python train.py --n_layer=16 --n_head=9 --vocab_size=8192 --activation="tanh_gelu" --norm_place="pre" --norm_eps=1e-05 --tie_embeddings=false --init_std_o=0.00523 --optimizer="soap_variant" --grad_clip=0.5 --decay_fraction=0.729 --final_lr_fraction=0.02 --dataset="wikipedia_en"
Each number is 128 + 24 x the weight over its row's rms, rounded and kept within 0 to 255. Layers, rows and columns count from 0. Numbers have three digits each. The size before them is the row's rms in percent of the matrix's.

# k: layer 11 attention key, 576x576, rms 0.0967, rows 182-191, columns 0-95
# q: layer 11 attention query, 576x576, rms 0.0971, rows 183-191, columns 0-95
# v: layer 11 attention value, 576x576, rms 0.116, rows 128-187, columns 0-95
# o: layer 11 attention output (transposed), 576x576, rms 0.104, rows 128-186, columns 0-95
k182 104:134119131132128107126111129157112117145129106149094099116117162114086149105113134137149119134142117120131125121129150066097134089127093097151059155119148128148201124121138154126161144125163141166161128111146111142172106125123154113102185146065139066163108141094074152125084157149118171162
q183 109:144084131167148141110158119094160108109143078119143147136152122118100128105134154147104136134130073144150135147129116097088128136143163111147143137170112098116112101098142116116118092116130187159149139160166099133142189172128146133120124131106187132114138123111113131120143117138093146144
k183 103:140116121108106106116143121162146157134144108119144141126092126116107145111156139132120137144169122147097128119118139125136101153130131144079136149109157133122139101129140090105089127098136107109086086160146162140103135132149189072106090163157135130164151123136128132145122135137065130072
q184 103:093128114170185109148086099106139179124118146172135139119112158095130094087140111105090152123111112148122096121102115109145106149115142126139133141118171138111103143169101124118164137139090118126108083124151105139130105113103127138146129181149155147116139125128123134095115136185127106133
k184 102:096137116145130108157116112110165119090099148104112099119091126136085115174124140120141080094132134121135156082100104169133165105124119166090147116121158142168126145139094153130156137125087132126120156188125098139104123168116105137187150116137138156117127153125129123160114147110125165159
q185 105:107094109147108116158157117124130152143101113141152117123132148150137152142081141107196131152180180123111135135128122188119134138130117112149129143121134134152109134129136085157091098146113142130103137118185110130205146121133118131120087138147137151185162107102118105142141157141159131144
k185 106:127101117136142122128108125144134120130123151133105146159148136115091159152148146154172124093179124114101105147137141132085146121113143125144152145179131142166098124120136110147155148121137099105169127148145092142141132121120144106126125145105173175146134172123123098119139143144153137134
q186 104:125114102125148100138134108117109110136114141129120140151121123177134119117130150131120110181113142138120156149157122135144172153125079131149125130124114127088129102137128128124100155102115123113122111125141149141110124158155128121099157082099123117160135170169144097123100121145139125120
k186 104:114149150136092129133133158134128094136115126108101087124105123140166123153152151121170078144175105131119145136122137084115168098112085071153154130130162141122120100118179125162129111157152124121104103119138160104114145137156165153183133177153163182140125083107178155153106150119127172098
q187 109:176092153127106100186135147103175106113119136112077133126136113082105142105180155126169114124111104144129131140154095115127136117129115143112095117083071157119125113186081108105110112141108128090119136112163159146125125142119128113112150108136117061114071129151098165105098126149139167127
k187 107:101168131094121155108145121150170130125107142113119132128131128098126157171154104152154096137118089119117136117118086098130101108115139117115122092115077121137154134127158155122084100172135091141146133143127148148169175141158137179095183156144124124125143079119126132140123173157125139162
q188 107:132118138150160114082171143157105142123123143146114150113127147110156105109122107175115108163121146147104103120151152140172193180134149136126133112099127104103130112156119136168088164176058150149109133142137098153125118152164130140139118147154128117100105137134162136149131114146124164119
k188 104:138129088124117116137113136145140127169135131148134171112116115170158140064126141104120115158123073146101106153122154119111151100122123108093124109149126153170125132136131123130122088162139140121161121154137140172128119135146122157126136123142111115089136116144129113116110115105117102142
q189 103:102157114159146108112144106100133144111178160171125095148071098130112127125086095158111109147068076140182115168109159090151102081116149149163139081100122114120144084128096117145078163110105133111095111146084119071134120167105188191166121130134137132098133138123144137122162105141129157122
k189 102:099138098124110138110106177135153128154132113166112178147114041133184138125176143151108128123121120105128094145162135113127134124161136137133094153159167106115148105137150117137120150102189149104129144135208149127133116111121124101116161140153123100106135144175147164121073120154154161121
q190 101:126118100124158108134123111147111111152138138117140127160103130121153090162136120120205126087150137143127125110107101129105105130150121136140117102111103130127146120144160122148154108160137119137048133118175108116098144111139123141110097112130117096159100133097130136155150136139137137120
k190 105:141121103171146127130169133105142137129121123081110125128109136075143174128134147098094109118123135165074093131117122164127069147129107093122169159096122104127117120117136129138128139140133122122082093092152128134103108146119146150090096113133164181121114108073124158120119106125150116129
q191 106:086178109089163157129123146117122196121098179099133160069096153130154145124165134147111163086138113131142151131170137119138120142109144097117130104101156141114132154124139075154117140125156157148116158123133141121084096143108159180120100120158111135107132092153122139156146182148130105114
k191 106:126106131131117121125154177098137134100139180098161101167149131102171116132169126121109122089155114139117140123108165109150112128116135166137156121120116115167157138109143127155192128088123145072124146112134137166138134145167142152134135129142121103134062068088157159158086116139124109125
v128 122:105184144142139098129137110145109170090168126104116142166105101155089147138171089113155101131136099117167157110082110134139131104149133141156134126106124140128133143131098112127123118075102132138109104163144128112116162104138122150122129159169159135077166103134156149154168108114132115133
o128 114:092147076136086146075103112062183129115133106177161110195158129117114164128128130133123153131108153118067066110126125162156110130135136118120117096087168140130150109162130110132134170113135145113114145113108133127147124094106105137108163136117140125137127125137147124138089140086113156078
v129 117:154135138119128142102084095099097128117152105140152139121123122145100144155128146135138153153078157094122132094133137121103147137139123108204186112101164091085137137120130129118152137082144142118119105116141122131100147178122150149125134146135107135138052110139167148106153119135149115111
o129 107:131125167149150160086147146126113132141129091154096101134110127141075158140132099128134157116132125154108150115116131118131116141102132134137123153154154139113110069115089114124124112126147163132144118141062134129157119150123130089106114091133179180107131123139062116141139130166164144184
v130 123:153149118095119167160171130166123136142117116107149142141137110134120109124130128147093149142111092088146072084140113137113145111093166109132131076119121117093126073140138106097133133124144177157073080129126123137121144077123179134142121130153137149065110121147103154099093154122143100123
o130 118:134118140144118120110113125132097084133141090177103131141131131139142031136142159116140114142163153131115199133143088119138072095122106142168120151167105085185160149125133109170115180113164124147157135116184119136173151147139125154093170138130155156147154133117089112125119118101125121102
v131 123:160116114139113129179101137135072114138111164152137121110166121133130133126126151168097165141083138138106122081116142178093099126121150155137107084152117122157120174129166105161106144127145119165157138127141161156142080160157124115116179124098122115146102139133122104156135127101132112148
o131 114:167111171137139119165132146164129117121141136134121134092147100129105151121121105104171142182122113124171164103085178125184152154113137131098122108136137122153133130100126115139115147136115147145129096157092141110123098134157120088175105066168129153168116128150182180146105126151142191146
v132 118:081163115096131168102087159130090165112122132155134095156096119153131167116107182172158108144105134097137137123092160101129138136132121097126102123125151104124124125118102130154143136123121127127059139158097142155124117111170146130114076131130159119117142083123140150124108141142122098150
o132 111:155178153112118135128066109121124130121163157106100141154140151169107145120170161080124129113102165135146093115122089094159131120166157146132113117125125118168143134118115159092147108114115088112180133143137113138137111140108143162139061118145137156096122112107154140106117108110101112150
v133 120:115138092124132138128152167084114141140106160105150132086134121131149171121135145152137134130100180195117113160185131123138077150129141098158108163092125136101095140116101166140107128092121106149178178119143146110145090120115115085147152122135132126075117136121129064150150133135111149115
o133 116:148168164128105080115105139145123135135163136128220122089118109115122113129113143095143116135147115142165124108144170174128127110160130139142128116131116161114128111114113133078102116120131133113133116150106160134117134155158121115128171116113141169122098146115138111097156152196150146163
v134 116:131080129168135085109117141114139110102154153087114127086197117122145113134168111123110147139116137156119123119136084126165098114151156146199126140141110143108103108147117152142113123148132116168168161135141131117158160150095144089108124118124153130134142110140126112119129116122090162122
o134 110:144164121126132148121121088111153134117117123169145168121115146130112174082153139123115133119126070116129151163119175138126119153086152098128124165118166096139167108153131129128167109184112151103091139126138138115126120127142134145111153101129136129140110128135149106122144143105143142126
v135 116:112096152147121133115165162123131111116124149149114146080116102121159127120148123126139145124165129134120125146144174111111114099107153132126101122153086103131185177119112139156144137101143125087164157133141122106102097189132090168121084111104151119170133139138122089128147116122154169128
o135 110:144106168116124134152128075143099143084137141157144134125126104117130180157103112094163160130142182132137136120099140138117160123119150142109122112137154156106066088092121150127111120186086152130076146114155095137123106123150115151081115176104140137174109136128186165085188122121127116115
v136 117:120188120172113090147153103104101141150092103100148091131153119137170135113150149150074063116111137164172111111098158129140113135095129094128116095131143140129087162171118122134113109155089109122158137137127140155120106116117142113122136167168132102099137117110171159107093120135112116134
o136 109:119118134130132044111119142144152129083179149110154130165114144155101139121110146106162144120140143139156164140102144139155114100087079115125119126089132115185133124119127124101126072104183167137124109128175086123121161125104103097123094113111141110142125100101114118115138124081129102101
v137 119:091123135100143122146157166114139155144129116125105140126119096134132108132188151144114125137097118100118106141164138110114148148136116086123115099142153110139152145084142116110156119101106144135139137138110150141102152139129147165149118108135133140172111159085130164109107123078084126128
o137 115:142153105135117106147149131183095152108118155149130104104099191108121143163124117102137160111153124178135122124189101151103126156127117146130125135131121140101132108113142125138163142081132093142170094099154100096149100139132116132116146142168142108123176131157120132105101138099151141067
v138 118:162101170117193118123090131105133121050109139122159123063136115116149135135113165096062115134146128155077135129170133127136138157100147134172105109145156147054133144149159102103110122160144122117140145143142115095144100128110114123125128117141122121128107145127115089105151141157110128119
o138 114:110097118138096117133194127097098123133122124183128118139125098128088060147139124159141117152134102115159104122146123150116107120117104142164140113135154101175132122102140146156143138195119092129104136147147109123133093143164113082098141152078148145119133147088084131128116171152126126105
v139 119:151102111092108117121110145148106120107155115082136130155095083157107162121130155116068124142131108096135108131134134108136152177132109152136164090140111105113141151112189120160176100145145132154115115177176118140127169141183150160110139107124114123135113090111143120113125100135112123146
o139 113:149103101119173116121131131142106105105110145139090137129140139131142115137150086133124101135166098143105158164140117131148105085120137125160127115123130138123151122142096110122098148127147164153114105105110080143157102141131135109114131134111176138132105193166149127083115125083141126166
v140 120:130134123089118167130174106104059136146045156122102155186119136161155203157109147181117122116146167126109118094111101096107142125111129123153176174129136116110133116114130108111121114128118155151134137072120154130108147186102166153132134135128128103133097162142120083116115117085133132118
o140 113:118151113133153103132128132130123127113176142144136120159097104112108114072145121107119100126113130143170151099114148142126137111141137104181120159103150141121115120144099129121122143101126117096117090102125179134124110120118150082121102103131152133123148105131109118135107068140121136120
v141 123:133157136119097130125139162121217124097140150120108148102111166107196132119118120113120100110090136082110164157138114127125094158135152093094105138128095108160102115122126127123125160166133127111147169109127116116125136164144084129139089125106136154136141140141139110130162134151133106144
o141 116:120171124116118085108107130113108150114119118143153110132159158126096113102090166163102133134125190110145102180109140139146169139158097145143124133098101167132133119127135140125176148125133136133120120076139125166104099171146145159118102102125133112085144136139107087139110118118176127108
v142 123:136125123100134156155132114140145117105128134160141119140114145101158145109156128110172102130130118135123098082166168153109130084092108154100105131121105133124131150137131140127143138083109132130121104071151107164115091155116122133120129114129114105150087127113120135120108111125091122127
o142 118:122134138117078123132114117156133173143170118143136135134101149125111124095134112128152130134150137131090132140088121119109113119128169095096127116153125123105086155126130100122085110128111092119139092139114116133140137121136121159135111110135082145119151125119131126131143127144196142111
v143 129:158140153103122147118109148130109141123131140091093083142118141151192103118088108103120100100123080173111069107108125147139083103132162125170158157106169121170139157112123125135121123144112087121121104119123151119122172124127165131091115119110110114138115111149143136119100102136148135110
o143 119:111106122134192135105137130158116170178124103146151096125141138131106131125104117024102117127155133124124131114147118101072142141161116108148110113152091129088087163113184096126157123103168136099118152117130118130121131132156107148163153098148093133138135124143142146125165120126132115137
v144 114:148138097129151115145107119127147130122149131087138127138154125128135150149086125121103111114116118110172108138099124141141123094136142092134136132126087175141153136173125135161109154151151094119083138146120106133118134124133190146123101121140157158098115104128116129114110148115119120092
o144 114:133135081126103132084133167132117091110122152133129169137083097150101128102139109163132121129113086121143112120149138128137125124161126135125128124081097123135102124123137116149111164153130179124170106129122140124118059132155130154126144094120124137139131088141141134154113109129115138131
v145 122:141160088121106127136110114137116139130123160125113103143151128109175146100098168139129125148110149129123068172152175131107121170087121130094110118126130071093153147149167107208137089127158144136139122116115127104171140128131075161113087144073121147139116125132129122137187085095142142112
o145 116:134114143136135147167112155144130159098128109135150167110097090154098127081143108125151096141148159118089164134152173096127137119115145127118148164125152129100143122112155116125089107130147116140118123134120092166096096092161123124110154145097155140172094107120110110125118102097104097100
v146 124:102141131156180089123135112162167131086100174128131130140148105063134148107146133125082126071155127122183108144142113123147105123164145148092094129134118127178133137105092140150126110107094120127133147106133160087114120107136168126142133109086136134144156144159128110147113130155141121104
o146 117:117123091087149117109129132099104138113158123140122133152136124164134136107092147120128128176087112153130133091079143144121135111109108104098133121133153164112109141138135178135139140138176147178152182145095170163136124182108110152124087121164137118156172149115147145166157156162098164138
v147 114:127187139106136117139135092161145113120107117164080127120140192167096104134127181090141126114110152188104133067111138145080127111172139133119180134141134132174137098124158132075143118166167129143099103071174127094117124175145148103143101091109075123097136118127149141131140118151129155126
o147 112:108118096114128151079118117124150154134116136094142086192108112119118119116117140119127069170102125101133136118131145085114147143114133151104114085100141100135130145151132147110146127102135171125098058110106154116122152129086104086132126139115166151127127131148130184173094153096157124182
v148 121:172149159139119086110104100117158153109111133133109165177133163096158118151147116103143129142110119145129158154115091161131136093132157131119136087096103118117139077112096147110137117112138111127107089132131131149123168139115166177126148098150092115154116079138108158108123146138099107123
o148 113:111119179119173151110152103141104143157154154130119173114128127121177113158113156165101107114140104126096096125145111113120103102077104135128123142136106109141108074127130165143159144158115148101102119090134141121121140099073104159165136113129105122086131142119130101125121127128133129149
v149 116:154103177149128131119112148106056138107139129108166130134172129125134188123157159187128145141100114109129047083168126150140151131112116142106144131111140127115133130127127113156104120132142137123185142158146172081155130151148128126115081117152148139088085133137133097136169086143139101140
o149 116:106141157131129139116143153144135130103105146076093128095132144127097167116149167081146172117135154150116151098133150100122106124145117101107141121126140121152140121127121120105157124193156132147142089106133116148152164125144109138094173131131150164142124123134138134141104113094113144135
v150 123:142115143105142077162119164131105102117185078124125088197124126110170138106126144182086147124126146090158155119156147154172160079131121148092132144121117132106112108121118135133152081084150147143077117145138134159131127100108130111133143107118173132120120103142140068127137158152120134129
o150 114:203115139126170114138129107109118136135180115138079108183142152135114156157121136076153123129139133111093147134122121092101115137117094119091128117112143142156120139151135081144155098153120140154110148141160160126132116120086097141089073145195119128134165152144092106153120140121193135151
v151 117:139146130172128132088139103145086094123112147145071129138144124122161143094167118068161139135129131144161141121117129110126179110099132171148124168135118145138109126122146134080159111143154123137149120109131132129131145156116126141160143113120160108154161184157142116158123131135141142138
o151 110:068169095113100143132161109119143158123104112120155106110145114045126114171149136120107102130117115099095129138149160125123077105127175125143175128151182093142119138160186117131120140120131148138134135143105093134126128079097144141100142139149114138097140133104113149111180127085155115104
v152 130:101129107140136101163145098118148091118138143118109102117096104138138142143107169143077155142129154116149134129156170106131096108109122115115138125147154109118095152104094131222189156085139128134123098143151126136152139168111151167153086179151133143134119130109117070121116141098117122133
o152 118:136110112111115173118130137159146119101171117110138176055120150066122119097103066151183125124120145157116107159118090097107157131118139139145139124125165169095116161103124102083148126122111143151152125123137161200115137093138127126145120126127085088132111101131108150111114127177107153118
v153 124:146129122124125070119156172145114150082111126130133087107134131093127122073123104120134129137150130109115158104082165107131097118133136147135126166124144117151120152109119131176128112148115135115101119166127123120141148155184167134121086109129092116148127102102113157167118145109101152141
o153 118:144063135146137105167124146136170174120137151152118125174164111144131151152114119131095105104148168138139108145122124131127174141098082139103137119088160141133101179144123122110153116124129134129122178129135162117104095133160124120158159162109127189124155145144153188122105117141106154128
v154 118:136115140144130137120107129155140096114146112110154139127128198089149119134148112127168129093109135116165100125141154161117149140101152113155110091156130126131087129174114128139142132106120165108103175112158128133086058131146132101096134125121143118087143107154122102144159149149123154111
o154 110:110146111138156146108106107116148145106107116130116140103139126104138125125188203167088118116172158156111128125178135159126140132141114137107085116132221129137164145108132164103174163102132122133142097166092119126126141163185093146144155131151152165156123134116117118129119154156100178089
v155 115:106111107149131140085131116131169105166084124161144146120180080146136144140163114103117151153143116107099179155132136134134118146137094109140139156132085117151128147136103103098124146123153133148130137180117141149160123151090183142161121120113161120116133142127133107147112154104101129147
o155 112:149130118095147143119101114113144153151149146160133115120147140103132141111122140125145124118156169141120120100139138135092115119151130109106122118124137093099130145098158142120121178142154121137136148115137131114113144097114119136116132152091140140114094136144155133137147100123131137127
v156 116:130109099118155110117131108093127154105136084131119146155113128118114102162132116126136122105115127158127159118122145110094108092125127140169165139120125109143122153154122102145173092132127122154177139132121145139141077126158105092087179105143117117127122132134107116109159163158110149135
o156 115:144137122150134115116195081129136140114108122149148117095095137121135112129122143147071089165122119111130158147092132154137137113131176139162109101137133136165174121144143122129137161118179138122126099123109132162072108099133163146146112151132093137132140137140105109114135158121176114087
v157 129:133164174100145152075115158122141100098155134140133176085117118111163127129077181094132145125125129143105169125140140135135101149106133165142094127134127112133115130122124108129168167164144153145094145088180147129164172149128147166104136118104115121177131124152109157120094145178134165110
o157 116:115113107110126154145135105172148156095124147169173115135088134113100084149164110132145089137150135158102122116156128131093160121153100087140150171101116136126126148156135178135126124101106081134110161193111090112093124129110129115151128107133132134092087152126145114068173055125163105096
v158 108:142135104126109167148145084141114136129120136134130160173146131137113183157156136146120143075169152111139115088119118118107106103141144142141120162141149155132137164111145081168112123101165118111124105111102133132091122115088122142174149125153129122073120161115160157118101100117117148152
o158 110:119148107076124122078127128116125140118122152085113138098107140118127183126128121121097142123122182150109158102143173147128152124076114132121122093126113122185093138094141101095101092110096176148165120127074086119116133144073116149109120118135143133123127110151060113165174133105105075140
v159 116:103113127144109072140119163097140094124061126133131093123111142107089099120136130117159103131109130100152108143146144159111147141119114079149141143110189132130112158163081136112085147121147086081131095100115156129113175140143140130126144126101128112100143123093104142130118162146147112125
o159 113:129141141142130123099184089133118112152160172140098162086088119105117119107124090103103144099137100110113105122138107149133115119139141151133157146159131165125123109129115134130126147099119124101106111155103127139132136160126156119133163110178134110131128120066115141148115111118117092105
v160 114:128113043098141102144132123133108112162103149153103121114148129139097104130166129145076161093136109133112124097126141157146071103113131127151129110140131082133123148125088117174137129103122156117130098123124110122135132144097147125139099120106119075101127122130141050123167125117103124161
o160 111:141099108133126155085169115129120089107165146172117128100173141122170160077140147150133086138094158096137140152110147147148157120152128128109084131109108133117126139137141172145104166138113150114073097110085143120109091166114146122117082094097117180096138127128125105151109143115117162094
v161 115:114114136117088134107107142151110085116102137124138141147089126111145128124132157088102094114102121138125126140108128122115126143133174107082121136112146132108149143113078118114094111154116080126195112138085108100127129140112128118132095139160115113159053175101116155119156130096157126135
o161 107:111104134092132132118177104118146208114118113093134124115160130157129168156109131110123189148138134140132088197081161160151126153112115160139148110163111119102089128151139131124134129131109116154106116138124148126105149080117112110112108138138107078153090094141137082113136084139081122145
v162 122:165125169130105131129164127105059118150139117139100080083127156138110101140147107144145092139128144142111140077110132093099129108129112124124118099147133154105176126102122133056129113143091145130094128126101157132147135117161118084153101136132092135126094092101069131094099118115131126155
o162 114:108182098155114121129094174134127112091107176114139137134152120137124111148140131122153139137124144094091111120105114086100141136147144118106129162122143133139112178146139102157088139095125138160082127160146139074167106134162142114165113105096121138129144131097081169112148119121156115108
v163 127:125135101140137130118133169096136126161103125121121140161135157102168154128145117122115121127161138136120082077183102116138130133092108155192110140126141097095158147089112092153107130126097120159088149142141151150106134083126140114118095136170101114137139113137133113130126110101152123118
o163 118:128112114140122142170103120103100086084112161125150117097127092124148152132117170106145122162185134137159122083098094169114147112087142113179121101077126134138146110116118124095144109124135127119151117152133118149163145134205097094111152133102147133117148110111126129100148185073117108150
v164 112:167117148142109124175154169079154153115113105117142141168129093144126138156100116113141129131085126103170141117094150121092120123112142151134146113112141112095130079136119096130164149116120159130130099115110159136141123132121122131130169142120139161111124143082103127137101113143146144152
o164 110:138128130144152111155130130163119147108118127176107082131116104115121084125128075172078138093100137151095158100185099124122121123115175141164107142128159123154082136137113135089127139118158137135136166132116098126133195126124149104117087155106102100108162122156074160135147120188101095097
v165 116:127149167140137125115138130109120057088159108142140126129121182157117121123132154172131139148130153169094072135156159120094150134151169122103092126124131132135135190127133114145111120155128167149117117127144107108168117141138118147149113135118126139115109137139129121117106109124132137126
o165 111:094125160101127139144137163139142146136093080133128124155106123142102138152135114159136139147114154145094169113132150150101133160095123103117136126163143112127128084102128091132128130099153103163131129149109163088137100181102107151125108128137140106151110126154096151114129146094143147161
v166 126:158160125101136160158120104159127136145087152120110174106150122136056113102142119148154130143128112183137127176143148121126100105117156118143098112127121136116127108141096096113095137083128098126177115173130108109152115130113113126134190174100111102137134161123116084143139206136131143152
o166 121:073136124160136158093166110130178098096160111131149132144141083145121133158120097156135134163127137126118119087128098119131143153098137125131140146176141107123102122139145134160171166160105130127087129107148129177114167072105135174155140128141085111137126103116179130098135152154128146095
v167 117:132150109113130142110155163109131118143118108124105143161107145121095124115110115146133149161160121136104127103072123090129171139116066139103154128140125145089116113114121068126130106104119109122136079090110134126106138116123130172145122154212100129089126105122085157154146107096135108138
o167 109:154100150158116113093095137086170124125141158085153109160150134129135131129119137113114161096113179101124148140118138120118117108168156108088096156142145139152142119158099140128145085118097100138120103163129157141146102119134104096104107148109130152138169150110123163175082097114101134113
v168 120:107140120125104109164128147096121130116144144112125155067130132137097104121146127079106092128157118170114125102127127150164098136101128131146123098147119149136163114191147118126088129126121105125134115134120152108107172132135140183129137133112123112088128156126140085134124136153099129142
o168 112:176141156136146122106161133150168151127119096144120100130120117142131092149139098139136148150146095108111130152153150108072127111138115127142178167140124166137111108122157139081124138111177153191114094092148143142121135105119108103142162127117106204173102152156121163121099140129135123082
v169 121:161100142206132145124130092108104099167071108121153094146181095134108100125115183159119132155135131102125156151097131128116123146136142115130114148123132125072148115162089157109127106123134123130165115104154123089143110108119113086138116153140084152091115126117161183111108163130137130150
o169 116:159132132100137147107091153129128157147137139091130109130125135140127127132142153133117147115104154132147107089150090109094119120156138122091159130171154114122128119109115120150144142130087134119163175170097138110121133110161140140121181091159140106128110163077115120115098147165112151093
v170 126:138136152107167140140070128171129149129125139129119111098126118063129137140115134121121124117124130155107140141126128130135133138124161113113106099138175136128120132163112143096096137123076151125063145116139130126151110087109166117138094128130069117097121115135153147087166128137109141085
o170 119:101142078128150152128131094119142152156118122138149120182160182150117149163099135136150110154140119155161094140082148132134118138095123153140140149128066091197126172123134125148159106114182102111139111147162166158162142135128151147169128161135112132101155121132163087144099149159162117140
v171 124:108089125093120141120140124150067149112146112090155140123057099109089104161130085120086134154112129086142149119116162107112142110104151155143156168129125125142125101115127110133107156134134140135112127126147122113134112141154161157103103113115117100139116121109136119152115134128115153150
o171 112:164172148113101137133137163148167078087097105103109090110131137124117079122125109144122135155128106148164133139141128090175098090148122107136130152145128110151100141100105113109140170078139134139144169104100126139170143150149171150112115113111077168091143121134143129115103101170098117127
v172 122:119138134155109118134176164132139116142135142119115102136112114129140179197106135091137123109161127125130093133130103116085158086132078106115118119135136157126132087094119129106160099118122143126113153142120150127070067134144120153143072157088100101093137125140115062155147133148116132156
o172 115:167174118199157115094119124118112099108189127116106122111119110113144157127146155141098093160137104120117111099121143115134142096109149137125156143112129161140068109128113124119065129102096141105137079134133106141144158112158121115127121145153162099114082129117136125131101085117108099126
v173 122:158118151107141132121190130148162150140134119143122143099153106147100124147157091139132124139124164143121211114111114124119147106114155126096137176138128104170159116128123116169108138120156140121170166085139099159132110122145166115130158072120157087135151136135117090127138110145123157118
o173 110:146158138138134113140118141151155119135151132140149122139132133134128102131124167155099138125156124053097091126091105128051142163125138145094133159116141152113120132115107136135150144156118189145117150140100146150145110136087175112113110157131119129115086124116169109148135137137134081113
v174 114:151127164145157100120113114120173144115139088152114121177134141160146117140092155133159121148136122183140176098151136123122154131155149144157148147060160141119114126130155143130114111053131132120120113131125107155141151098149069126130143128180150121144116168148128094143080143148123106135
o174 110:082104162141143132145112086111144118110133125149143166122112144123108106134156149140085126116103103107114117120127117116116103152135105155138138140071112185094146142130128131115139146122132128130140160167105158119110106115095168154120134126164127114101183186148099169136160146167150128094
v175 124:155134166155159151116154086084087157145171130119105190116172151157126167104140151136145127118107142118104121099125124147130137107129100136149110095134117146134104114095094153095116154176145158117048157113102130166122136152130166131159162154106104114075127121129129119122121128138136152119
o175 115:094107095127157136118104199140134110084116180129106127124122151084141128102100125127138102126108113133159144136125128140113107129164145122150174149142122125164107139157131129215108111117174153119158145144196125124143126145128114125135097101133136097098131129102121089176112122064149122105
v176 128:169126100125143154108094177140114115100126127084127091139145177111117121130089126133124121138137122139149065129100107121114112162135114145138113169134159104161146116088125120146121148157117145110130145127112103145120124163112102149151124130136125114175076110132118119153155134133109120111
o176 116:129152155159125136097144131130130138168106107133140144111132111144120160135173143095083162140123140114128108129127109183135108117084117116131128135150109161139127121165165127108101136148159150091131126123070133122104136132154157110117091144139086179126136130164123131081122106141113123177
v177 127:121134134106111089100143124114116089174115111135114149140137175122130161138112082154113097120114128115134103111146115137173114091138135149109134145107116081125102081130137125136102090089111150116144143146129115071115141135152115132125134159122108146125169167111106103175103101094129100108
o177 112:143174122114154122123137137119104067088123128129065143153155123118090147093137122150127139130132148141087153144077131126133103140146080125118131105120139133116115127136135150157144084139124125103124133130108132143137176175091088171116145134129149137131152151103122149129163134141133132094
v178 114:149105099143131144103092119138100109147133104136109124071081116073156194140114147051104123105102135143127114115096120131133119139145121103109135093086111097126168156170165139127104099121116089137101133178133126101134166144079105102122119109126104131080117128093098106100165121134094137135
o178 107:126122127126140152114172138107132135112113153155156113144097127161094141093099128127166132132139132119143153166085121113133138099132176115124124141168127091138097123103102168140121127129122133145133113116093158139147104119104098095132171116076105167138107118103083094112131133168086151100
v179 119:152152109100150180121139144118166094149081143113142129149118170144137141130136121128149166149109154141112140117105160134098122128134127161096134114112144151143149199130142161154144119166126132119116149134170097150121132145170108090087149094125114133135150150135124142133137149133135132095
o179 110:085071157117130135108153081139080155126129126149111196097153122155129189141140099149086128129113151130098153120107142147150111093125125125144130126133132114114099094159117123130132180145159115139142111170121142129120146124123143151160166153095133076116150127151167107102129114135175083134
v180 123:104148147082129112111117151148095100121123134108164100126138106139160127141080176128104125123144140143080079111155154108137142164144111061129189113147135090180148150148113096118156096140140149113134158111104159111154119121136138099133119116102149123157096105146165119117143125144114157111
o180 116:157114145152116111107125164183168163081121108108137122165127137127118137121119160108143144105116104139191121142095109112187146114148166156093108129096125142155156078126118104138120152142121099128094124141138129145148174140141118133167126127126146156121136127117132182156111110125120108135
v181 114:143085121095154109136078113145113108128109144107110102192126157131125150129104099081093129116093120139131098161147136115092129126105137122145127129154136146180138161131150127137105151089139103138100141166128125151122134165113118110120145086153108136099128111131179128144117146132148134093
o181 114:102111144165123118140133126155120161088108114170134141129154147116147150117110079117096102090146123148116111134151108142159115121158107162138133105133118142124159132125178100123119108094085203096124111130132132142096099100126153167134122152129155116119144106152155141143138136124091101146
v182 119:089145130137128124155072138143186090122137113120121128119121089153142106170118129144107144148129133099129182142114136116112155164111090127110137137113090114107133119091125142134159134127075130116116109060116112148145133094086094136104135145155150130182129123130129150122101144134133119146
o182 115:145106060145145114128128154082140112092109107115148101158173120119134150157119118173127089138140120105114111090162111129139169140137149106110112101116113132146122118111135094125127103110124104101136150092166119113154115136113102137160103118055128083134159112112096106123121112173128143158
v183 115:130153098106109128141128148139189103107097151095131160154141154095159121164129167095098139144114125142098113120120126153117119092115163140128111138123165127123115145136139099160158130142150131089111143122115154131079050134121145127112141107151124130162115120109134123175169094120147126111
o183 113:117103149089151176144122111143109154151166077134144142135139127131122079130128126113135152144199121139119146092167127142124151123169151125125129138132131160167147125153091123104144190132116119136171109164115109125127170114158124153085137145134122111184145109142139147169092129124136088098
v184 117:110162116119137136124136162094125122109132186158144106150143108127092084133111102134122103091108118099120098135124140131142097124094177125107113125131128118113110104141087113134153131090140166151136205116127160129094080124147142151137118148081149117123162148107156176143138105152140086126
o184 113:125114108085137135169127146157107157172159114136089177118159118146141129144146130190098114148135115170089102100106163142123174120134123152098115088159183133150158140146117129106118122147100122120153130107126111108090130164084132099126163127146158123126125132135160149110165135116139134135
v185 115:115109146131144136096162139140120128141111130146109092109108131148158102123148155151145112107131123115102140111117103137117140098118119160092136147098102132131164162131115122120129160154086127136155173188110128110147113084137135145124102140161148112111121109164112141148138139131079099156
o185 112:162136122126167111119127118118173135102108071141115163154162077129121129128122183101074124143095157110119124139056110109127183151146163131163152137122099139101129124129121124146105122128133126126133085144154162138144158172145103132138165123056134124133121155142136140116154120096136115095
v186 121:087153133116123138111124130178101110113137144089101118117195150173121143171124120153160132107090118166183138128106119130104166123126152123143174148091168126157159123128148132161131116173121150123115126098120150113111095140160111128124130139116118112140129134126139065135163160126112143126
o186 115:138152124147123159123136078122107106157076085154123124154085094114127136108133115127125120124107133165171116097150158116147157124146106159131076123096149110093116097118148148135117134134125143141172120137128121148126116108102098129134112145113149103127085165118114132142109152166136118138
v187 114:128101122107088177083130146131137129158090147164118145147126120094129154131139173122108117114129109165140114126112137153103141166115054138145162138151109135184132130129118137133095170109120145130170147135121104160119129138122136163116133133117124140137116140115102062122110105077114128136